config = dict(
    hidden_act='gelu',
    init_std_o=0.0343,
    warmup_steps=27,
    decay_fraction=1.0,
    train_tokens=700100000,
    dataset='wikipedia_en',
)
Each number is 500 + 40 x the weight over its row's rms, rounded and kept within 0 to 999. Layers, rows and columns count from 0. Numbers have three digits each. The size before them is the row's rms in percent of the matrix's.

# layer 12 attention query, 320x320, rms 0.0277, rows 214-319, columns 128-191
112:507497431509512505487517490550581526472480517484552481497458459578521528440486501486523449475405511560515565441576453461468399531588490500530541511524457583491483473437483517547439449556468586
109:490460525535481551528498433506468514542500410485545469508517523400602438459449470454489516480520532562489551451551471500499435523539509436482525507526478489484475546531558510581499466557468505
103:515503455517481506448535472492520509555536455485552522528553525540484458429415467501435540470450497489535486549492460451507491545548481490475550473514503533482497489508441522484487583425450497
110:518499562498494467546468502546455433512498493539546525527557487468432454455433539466498509522528523532538466480471418470571477548458488386460447516532526496392463505464471481575504456485457534
107:480497513471540458452492606502481461461504498539417502454482473495599471529543508431528499536451431496484525479483536469489455518479596455446490549488511480490427483556479493454598487582560531
120:462482479529543492489473484415546484529485483534467484550505566515535577465475479448545463522453437530486483429517463451551530474458463457469485526519453564583471515501496473556502564492518453
108:506494478501516470504543491461469515544471460518534471516552487480521527525500441391556501504488458463567426502536502557531453487457473487547513532523501473473489508489459414504490589522509485
113:495448442532456515490470473518519493478471499542519540481506437465479490521569520500511473478440478456509485449496494516453537463521525474486495555433548467495529580470472455459545473482516548
102:503483470508495481486546429454510465467487479416516491447549509496503487498479429510542428564536526572494525508466560495465506569458472529434479474429448520521521497501484450499493438453471454
114:488435505578561536506516473490474529563499527468536545545546495548480430407550584491508426478596508541514503545569499550519518508451451479560496581447495498500513467541526472440525437473447506
106:530520525496485524494570560512450526537528544420466392577520419449514437486458517511497441475509478511539539552521502474437595517540495522514507441501602537489447423519451494528513490465580514
108:532473553553550377480507511522474508570510461536510407454474517525538489452485496478456522508463515532486510550543485468552522467419540475509403503465512475534494553520551451512515439519517416
110:492483451525501525525535487545429465487476506576458464513550532481501496574587471575517498471554456514410507426571475441482516564505510530541536465527520502427451411475516581519529500517439490
106:571536494522513461471482455539496493512433448533484524567471448460436466468536517487499541478443535467525464504587422486493466505481496503455546484492493506527452504500435511468523476448546500
108:513475549510482573502496518547536490490560512473447436565489476487496514492458478464556570494508473503489485503468497526457629429473467525471472476517506560566556430499523527474479465511568533
108:538496440516464499462498450575481545497530535478419485541487520481433501472471497519447556507493519568460531485530505514465556491524523482457508581517504529509422550423504489508462503509535480
107:464503478452499494550498491506494457505522456584498590560525442442464513510521448510495458503489569484455480471457483500521454432479489546423511462506423484516582533411594419526527508473455467
111:489535403518508468475440482482493538481565545510522536556523509508539479421527476545488516490506482573579420428560484422517495504560509520520531508491497512523521532481476547543490470514533486
109:511504499502462596499455497589481512527475475461487403481456477480490513528479549508439512501554418531428533521502456468497497528406438547395509473489507541559438536473489522500500573441470525
107:528512487525452493530497456514454510540511501495487546509524489524467533473514428511525465506496466502422500507563496448499507515436480515503468450448561494523498603511513437506445532500424524
105:540513516409511529472563534483495586539474553507498432533468535538430479567531560490467484482527480498524506497488495447541469468444460486533493499454486472489526486455450462503576546533441571
103:496499538517530475484514497584490429512540480476580498456516527551469479529481500477535510459555496530551512550538500452530525517490542512499537572486503557554467518478480435470447512476533532
113:508490496494491492500483474517477502507544536485541417453484474520518485444505521451552512477489521465493480524499544552534462510508470454470569447591487530437527538531484518566475472533533394
103:567507456467493549506497505536491504514488493474563537471506504624496486501612433483437495575493562515500501474552484516476543550498547460486447474545511528534441456560505572504496545438567471
106:527525520534577456547533463448520440477488473509534547479499445509542483481521497552451505512484570515492487468609490485529500473528535517489445470493448449542474506516499513535478482494516442
100:535556553478516510500555543537538520565484541476479485561497430473509546441482429483499474523487511488568509489512540551507457534496536476507463523560419506533534498493506453512531458502468458
108:551514559432488510501585535519493460515580471544481496535529538464460502560496456424569513529486554509451520486506456570506510487468593542493483468495490487526549490474479432480573468548480435
109:505482525538540438512489470469557476509527484504482520474500523455456537534523490455513504503466494468476498495498552544464432425485528512438465476524545515460513456503521543488472462482459595
108:552488537515555497516519469501480498526544522528552438501479559491524510487587530607476523497501511503445539590500495544526482508482546452509512492556498559557442599452538559530513478540537396
108:510566502483542533460498497471429439505501451517495512518487433501512446459512556526496521478493482550486500518523468453556518446445439521481544499547553454537444475450541429525475456413541515
096:411465522487573489530491540510503557488514489474532474537501446403446494518506448472448542493498501578448493564556508538449496478448484518554433453448526540637526519475471480528478470556437479
110:482466538577619468459508485491537593479563507490549564435507549443531518423587461521545509448483465575554505536505511543558533540457527491451444507484568462510532459575443540535483465513492527
111:535562464527441460510500528506577446505461503483531524502516541486555463496442563482448557477458484516551542521423577464557531551519494506510507419432475513557504450509498427519561476560538528
108:430548361524504553494445492461486432481495519532504479513485447469511433527523503494498493451491418441517563579478519507513425568503525536474519431554458480453478420495524548495506519513471455
108:590494465522419464495502499547461531602493480480543504528498506454454453522464470458510410484569525581509498533471556529485532494555506480442518453562534522484543542493507453527471497489541531
103:451506519531540489523560518464588447439526544383527497496500471485482522558519465533500531545566524483556463555499541561501478450588469475510542560448515529544524490455531472540484474479527525
109:538518465527551526480515482417471563500515518462459554525563563494561454446463529462475467544519495549547496431471479498486443484560446557550517462505491503449546461485414516484496562561472517
108:552477491499494535556515488434478552435482519487492497518464506508445474509511446509593457503474497464505471506553574466506505532396508487527507573455412459478523506485512493532513512503571464
108:521473481502548600462506502530486501506491435438535460501469514480507491560478478508460486482465477499502491571521434526531503499518497515448448483559514487520527465504594577412432483498502461
107:482494502525447456472489519485542547500504551492470496546554482477575517509476525464582565545497529545557487450383482561475446498546480468445461527521502478461536467477449462519499476487461498
104:502495518561438498478484486471476491488525515555501519456493530504520624553549514520414457490561574506543498499568467496455497497457512509439469494548480546540550496543445479541495521478468551
107:505545468522522494450497502569510509545522539531455506419496524556531495437574509507466487543538529521544522482564491486492552552490544477500477461533470558485439538471532462480478477523476418
095:442571458501456524476505472542438422448486509604435475550540499540449506544415513533439493485518500496527498505520514461465545544505537539511499499493484502558474503505432472525473479553466482
100:474470485510428503543518532528556557481491531513500523499499506546517609500521471529504525566522473493517505533436463499549560499444499478559554543473498488455511523503429485509462545496470488
095:512435463477474516488528462514470453479455543439501505457539523577473448492515509471550506447531451502504495531537577496481523445441504481577463413557463504482555481510545504553560543433497568
099:599513541444483573547488530504575459499523515485527381561451479477454540551491474471463507517490568494436623523470533505570511525501479511428519480502457464557503507406524468522452539496474402
099:425474439482508537598568519521532492495507536443445577523513443480525418504508505407531537536506512555557432431480524538401468430504441540517532545391525482530553438523505486452502504570522562
097:486512532504518433526513523441512514508452554513456518494449486559530493455468517462446522510454447447526471506526423471526464506474510541514515533459460406553466527510481556509500513572543483
100:475460427443519534524464504487533493486502482564468377524551424497457473526562490488510497502518456507515490460498512565525500498503456511427502549565446560401484547483617478470432453446543500
095:517460528480468507536479466530415457485545422516493455469503519399491512501479445477593440497410535478490469472571512539539530532470543477539460498504424505465492494553559542438497540586450446
095:511512520464433458511480461550473478515485461485571434534481536520488551445437532511482545547462540574548445467437593511516492530491426431592571567450498513485455493520490436569562548490519533
099:507511519531522476521571559460463436469505482445488595459489505520542473495490468476530501579505476596537462508490498495509519474507502524487474477530545526514516505560488528458501479462492520
105:534557546512530448503465473499495533504452500470493512480484434426541451508533511500491466544458492493523431543532479530513371547524466483504440509401480479513451517484523565478458537494513498
094:507504459535584507548445521559477555514504503519437481506544450514477476508555474457473476512525520527445516442526490418462552477446474528509491488431484509493497502482478536442608481474508496
104:512470571470447479464514492526480503461482503450527557517532526514480481546516474547547485511493484535532473439389574581574489526476501529498533504439504470547533515533554448496432603519472517
100:522482520519534520501474457553530443463582476487466469490482530522513521511528533432415492509463539478552523488463497472485475535586520545458445485402469492479416487481489518468483518502553514
095:576501473470477400529511485557443470527487462488475471558486479473516476526472465471497493428453518471499502480456537507449578432510445469476480512473493522477576567481578486541472455504523414
093:451455527441507491490521514496468495475480474510564458509531480494512456550496454493531563534477579481492482443501544522496448463580524473519466462583507531572558423482470506589537507454461460
099:453480529508557475517483476533524464476448450509415509515526506445541490437543494483503586624506538527561503537471461453516530472469492472572457495466576522520471524438536474557441494485526490
097:457465469501500450564522428462494528524522538532536470460551461560514486492537537538532519436456487563510452535629484489517579539545542494513497475538474526562490506549484486520515485501436475
092:426497478463484536497525516495490531525474493528508488543477449582434531465559469554472426457460478429523538503521406457516504529507512477459499490479538463479471476613524487513478455462511480
088:488504529511450464526490432510431507558374531538565513547434410447470504590499548546503514583471523442479540493467525488523512496502539520512542452607536506534505549488524511483488500499428465
099:533448442517495521540509541541526571536581514447528502432438528428442470534513572465512425557539504458503458565475449510535555470547424455483433543488553491465561511499495520516559445519515598
111:509525530496485508482474514486526486533515500513536541478498471488572546455518449492461435515509559504496477463409477583526506565569447536434491487467499507555537621529605474499480523462523477
097:487484515471528482534421439435560495487516517492455583491552448482551498517515513521510423501466553430474448482496495544534421493480479438542499512455507482459494562471526536510503500516493548
090:488470535591505506492438476484520510482454446463491505461558453544458493475437488475460495552463445571523483444482494518524511481500505485477528520510460563522578521516496499527517494471540553
100:480497493514497458510523470468552491496495511447442513428458519449481496541472544460487488510573543469481576529495422487500458457488460501483470534487490454460454546462437532490484567516432505
091:423527545562517444478534469526586504508546473442497555502472488507492526563574503554552529458593408441445470537514501374472543524415546456500453533459569514512485534427504473503489534498558486
101:518489438460507532486546530525433457480451501565497483479540515495504535586516427474484510526551603514473469438557481496485538431490552522532486496504576481536522534550470466525514465473470512
100:506447477486481539547545437526443518512515466442479512505480568542521559526487500460501535552521388466445490500486496540500513517447486488591494461528495468504466495447468531462507446552494497
097:545507473547465512544448554459445572494464470472527502535524428485506483432499492506512492514453519536486417474543541514501497529553557488442479507436420498563490455455501518473500540543436458
102:483494506437474461465502490458557527488580485454542472515553493475555496499530529551457508454525484583508499553506579499470472475522528451458492473485507523438465432501472508568498523500536463
094:473448490483548501481536500493520410540524485451449488485504445571468557573456532568466529546507515521457553482502487488501513550528531491503543565584555488458431560516540563515465469493488526
096:496534435489511415523523477473530481529539412573436555499513481471476497498456572513490504457497483517436519439549430477496520479512539599511539455454513549433495453510452543536504420612496460
091:507579502474506478471531540504490494531516506528474475534472401463508570542568507523448589502441449485534523488452493503512481464531586540511479395544563479504464547473450443490541513468514519
097:566538513435502498585541519436529511520500546457559520516500493532470534475523487501539445453456469565540481427510532501454559515514452519375563459532471511481551481422511482495479520443464464
098:504485459562431500508530520503490430543524472520604533517507520468463508461464510397474536533486490534545441568511505514565526495448439510484519496495538504475461497473510497455527507453469513
098:567503460499463499455523466502547491573448565515484561485506540586502493530559376565471469458420508487520522474500525469507517564574534481539475493453512485512484530526491473510549485486420491
096:478516450568399451552520542597484511491505497514456467525563546502555497513477552528501387490485470571493538500492567498549519524586505608468534475549543570460517501460514531445549617480480572
096:476482517479458510515421494542468447490539515495470557454428488537438484452498490578487526432487542477507481551481515511518553493484499502568424490490498437504535508493527457534515410430490525
096:434461527570505495505422483482501511427544510513457471489494514523566537530435522523482482534551485601538504547489444448482521484424508581538442339474507505496410403505520485517521517474477477
096:544438514474554505580500622521459527479480523511499529517545558528477477498555552551523515545562459438492546521477494466514557510427468492511449494475539490487557511474534538499536467488477483
094:410487505642515626516500509487537515502488514464505512545522524435504463447496516588529503476577541458525501537510417528533488473483502494451472544441462570486509456467497422560496529518515530
094:468494584486543528488476554437521501541535481550441571433461424469476470512500464515531417421518539448492548471456520592453513473488491532476478486427536501443559557572526453490502466535515528
092:501524493453484474500487491510437444548476479511487503515489525487521498472482445478497529540527554522499531450573491493459484501445571453447530518579430552451491444524516470565470570480519470
095:549484484517549455575546464484534486441513471468510457500530508410534409567510563459516488477523527565442557596475567575452466572504522477503508480479453486566517468527460526436505488526459504
098:470500488436479468529535504493476508512519480470522430455513539486455473435454465472476540517581571524500484541462505492485534523489513495435438405459513537451497510537455534483548460443478416
098:479433510503532508532585482457498549557479517473551540508470486571482513527541502573499474522565513514531522447514532500493500484512488527577492485545490557492489533534504515448511516472466473
093:485443457519501536424500497549532557539515500477520453486508527490563487539544490484478548476513477501555537521590553490426502516501506458607509445482458494577478462516446601512468474493530444
098:484552442423564479545463506446555470493517534443549498453474448538524550465526503568502422488521479465516497464551532442495444558471487571480432549524527525441498489483455538524564502555502528
091:507475446503442533538491499479544548409457546493557475472490495489524414496403483515510503503499559477499487506423507545496476478497434478510551559492479495540505500442487431530470500508531462
095:449460490488515449478454429507519454417409534563555498559536467460510503525487500558478482550474474469459485418475520495504531510590529560538477504553544575562515528459508561519481483515536510
090:462531528496471529546517515475510554538491475463465500520542541544431480481487511488430487467489545510457461606422542573547509475483504557467528513467525498465537558522501478495520562571467470
092:513520442504490506503521487500498511527492498519465491470463599539534487558450528541510526502500477493494527545472480508404545484439548511576504488489506529578561552486480474458545571512511521
097:532474506424530482558459447505526536501550537462511479496466474473528438518514482519428470462503599472495468431528430470466501465469571581529475498494491515543477493492567527591509496466491512
094:573480459548488499550515463517589547484474495485479513547536519481577659478483518477522501454533501509544492514550422438429542516531563526537412457552538511547471592480481461509532455503495468
093:515499451485555460591490509540425498525499540471588561574516468423493405481457485556424494498512518505535447471518461500540472499478509423510465541458611513524514496486424498506466473495499499
093:471522461511499459508510478515508529500568481493458508506499474418537480458483509501457567427516482475509500470475511457549463482635441516465506444531470525460501526493490497588470498524452473
096:595468565542515545489557449453587555428504531547482522479488541428438462534417465476489444534486543458454505535536508541510479528573448512444548519527516501593535482516476519503413483521442444
094:508448469569556455528530482442474509468535485514559568504518556456437524516510543582542551445522457418518428515495486432530514430462454565495497413551603434474477486502493414534496466523542522
098:485486513490533440489529524515434515463563603564465497470556582422492555464467499464518445511515455477525482457466546512479587482505499521515474511441482529522568468475514467446509570480519517
093:500489513529562468504629487502541421508512445480529514545509482501557530485547433571525500544511487438378496468538437414562464471506429614531553484576482576513492505555477527514423490516567509
097:621566522503539476481493548516546437497546452547556445529558569535428437490465539430538489512456516467496480438550500525531474470464455523551505481544474456524471554497470528463486572575466447
096:434463501467469508485439448425442452435540426515489538521488504467523473527509509533501502542430534522473499428444507475473459467565518438442540520592503465400466522493474572568532524443528482
098:420456480484527523520553530481520533473539554533445510514522520515551443511546518473551509486502504480524526406474517458548501537424500464439495497562452549448489486507487493559529603516449503
094:486436485507504502496504511439439561486498443486511537514464529521503475452477507429506465453446448520518519503462512514480478449518514515466508480558461492470493532558465458460507427512520459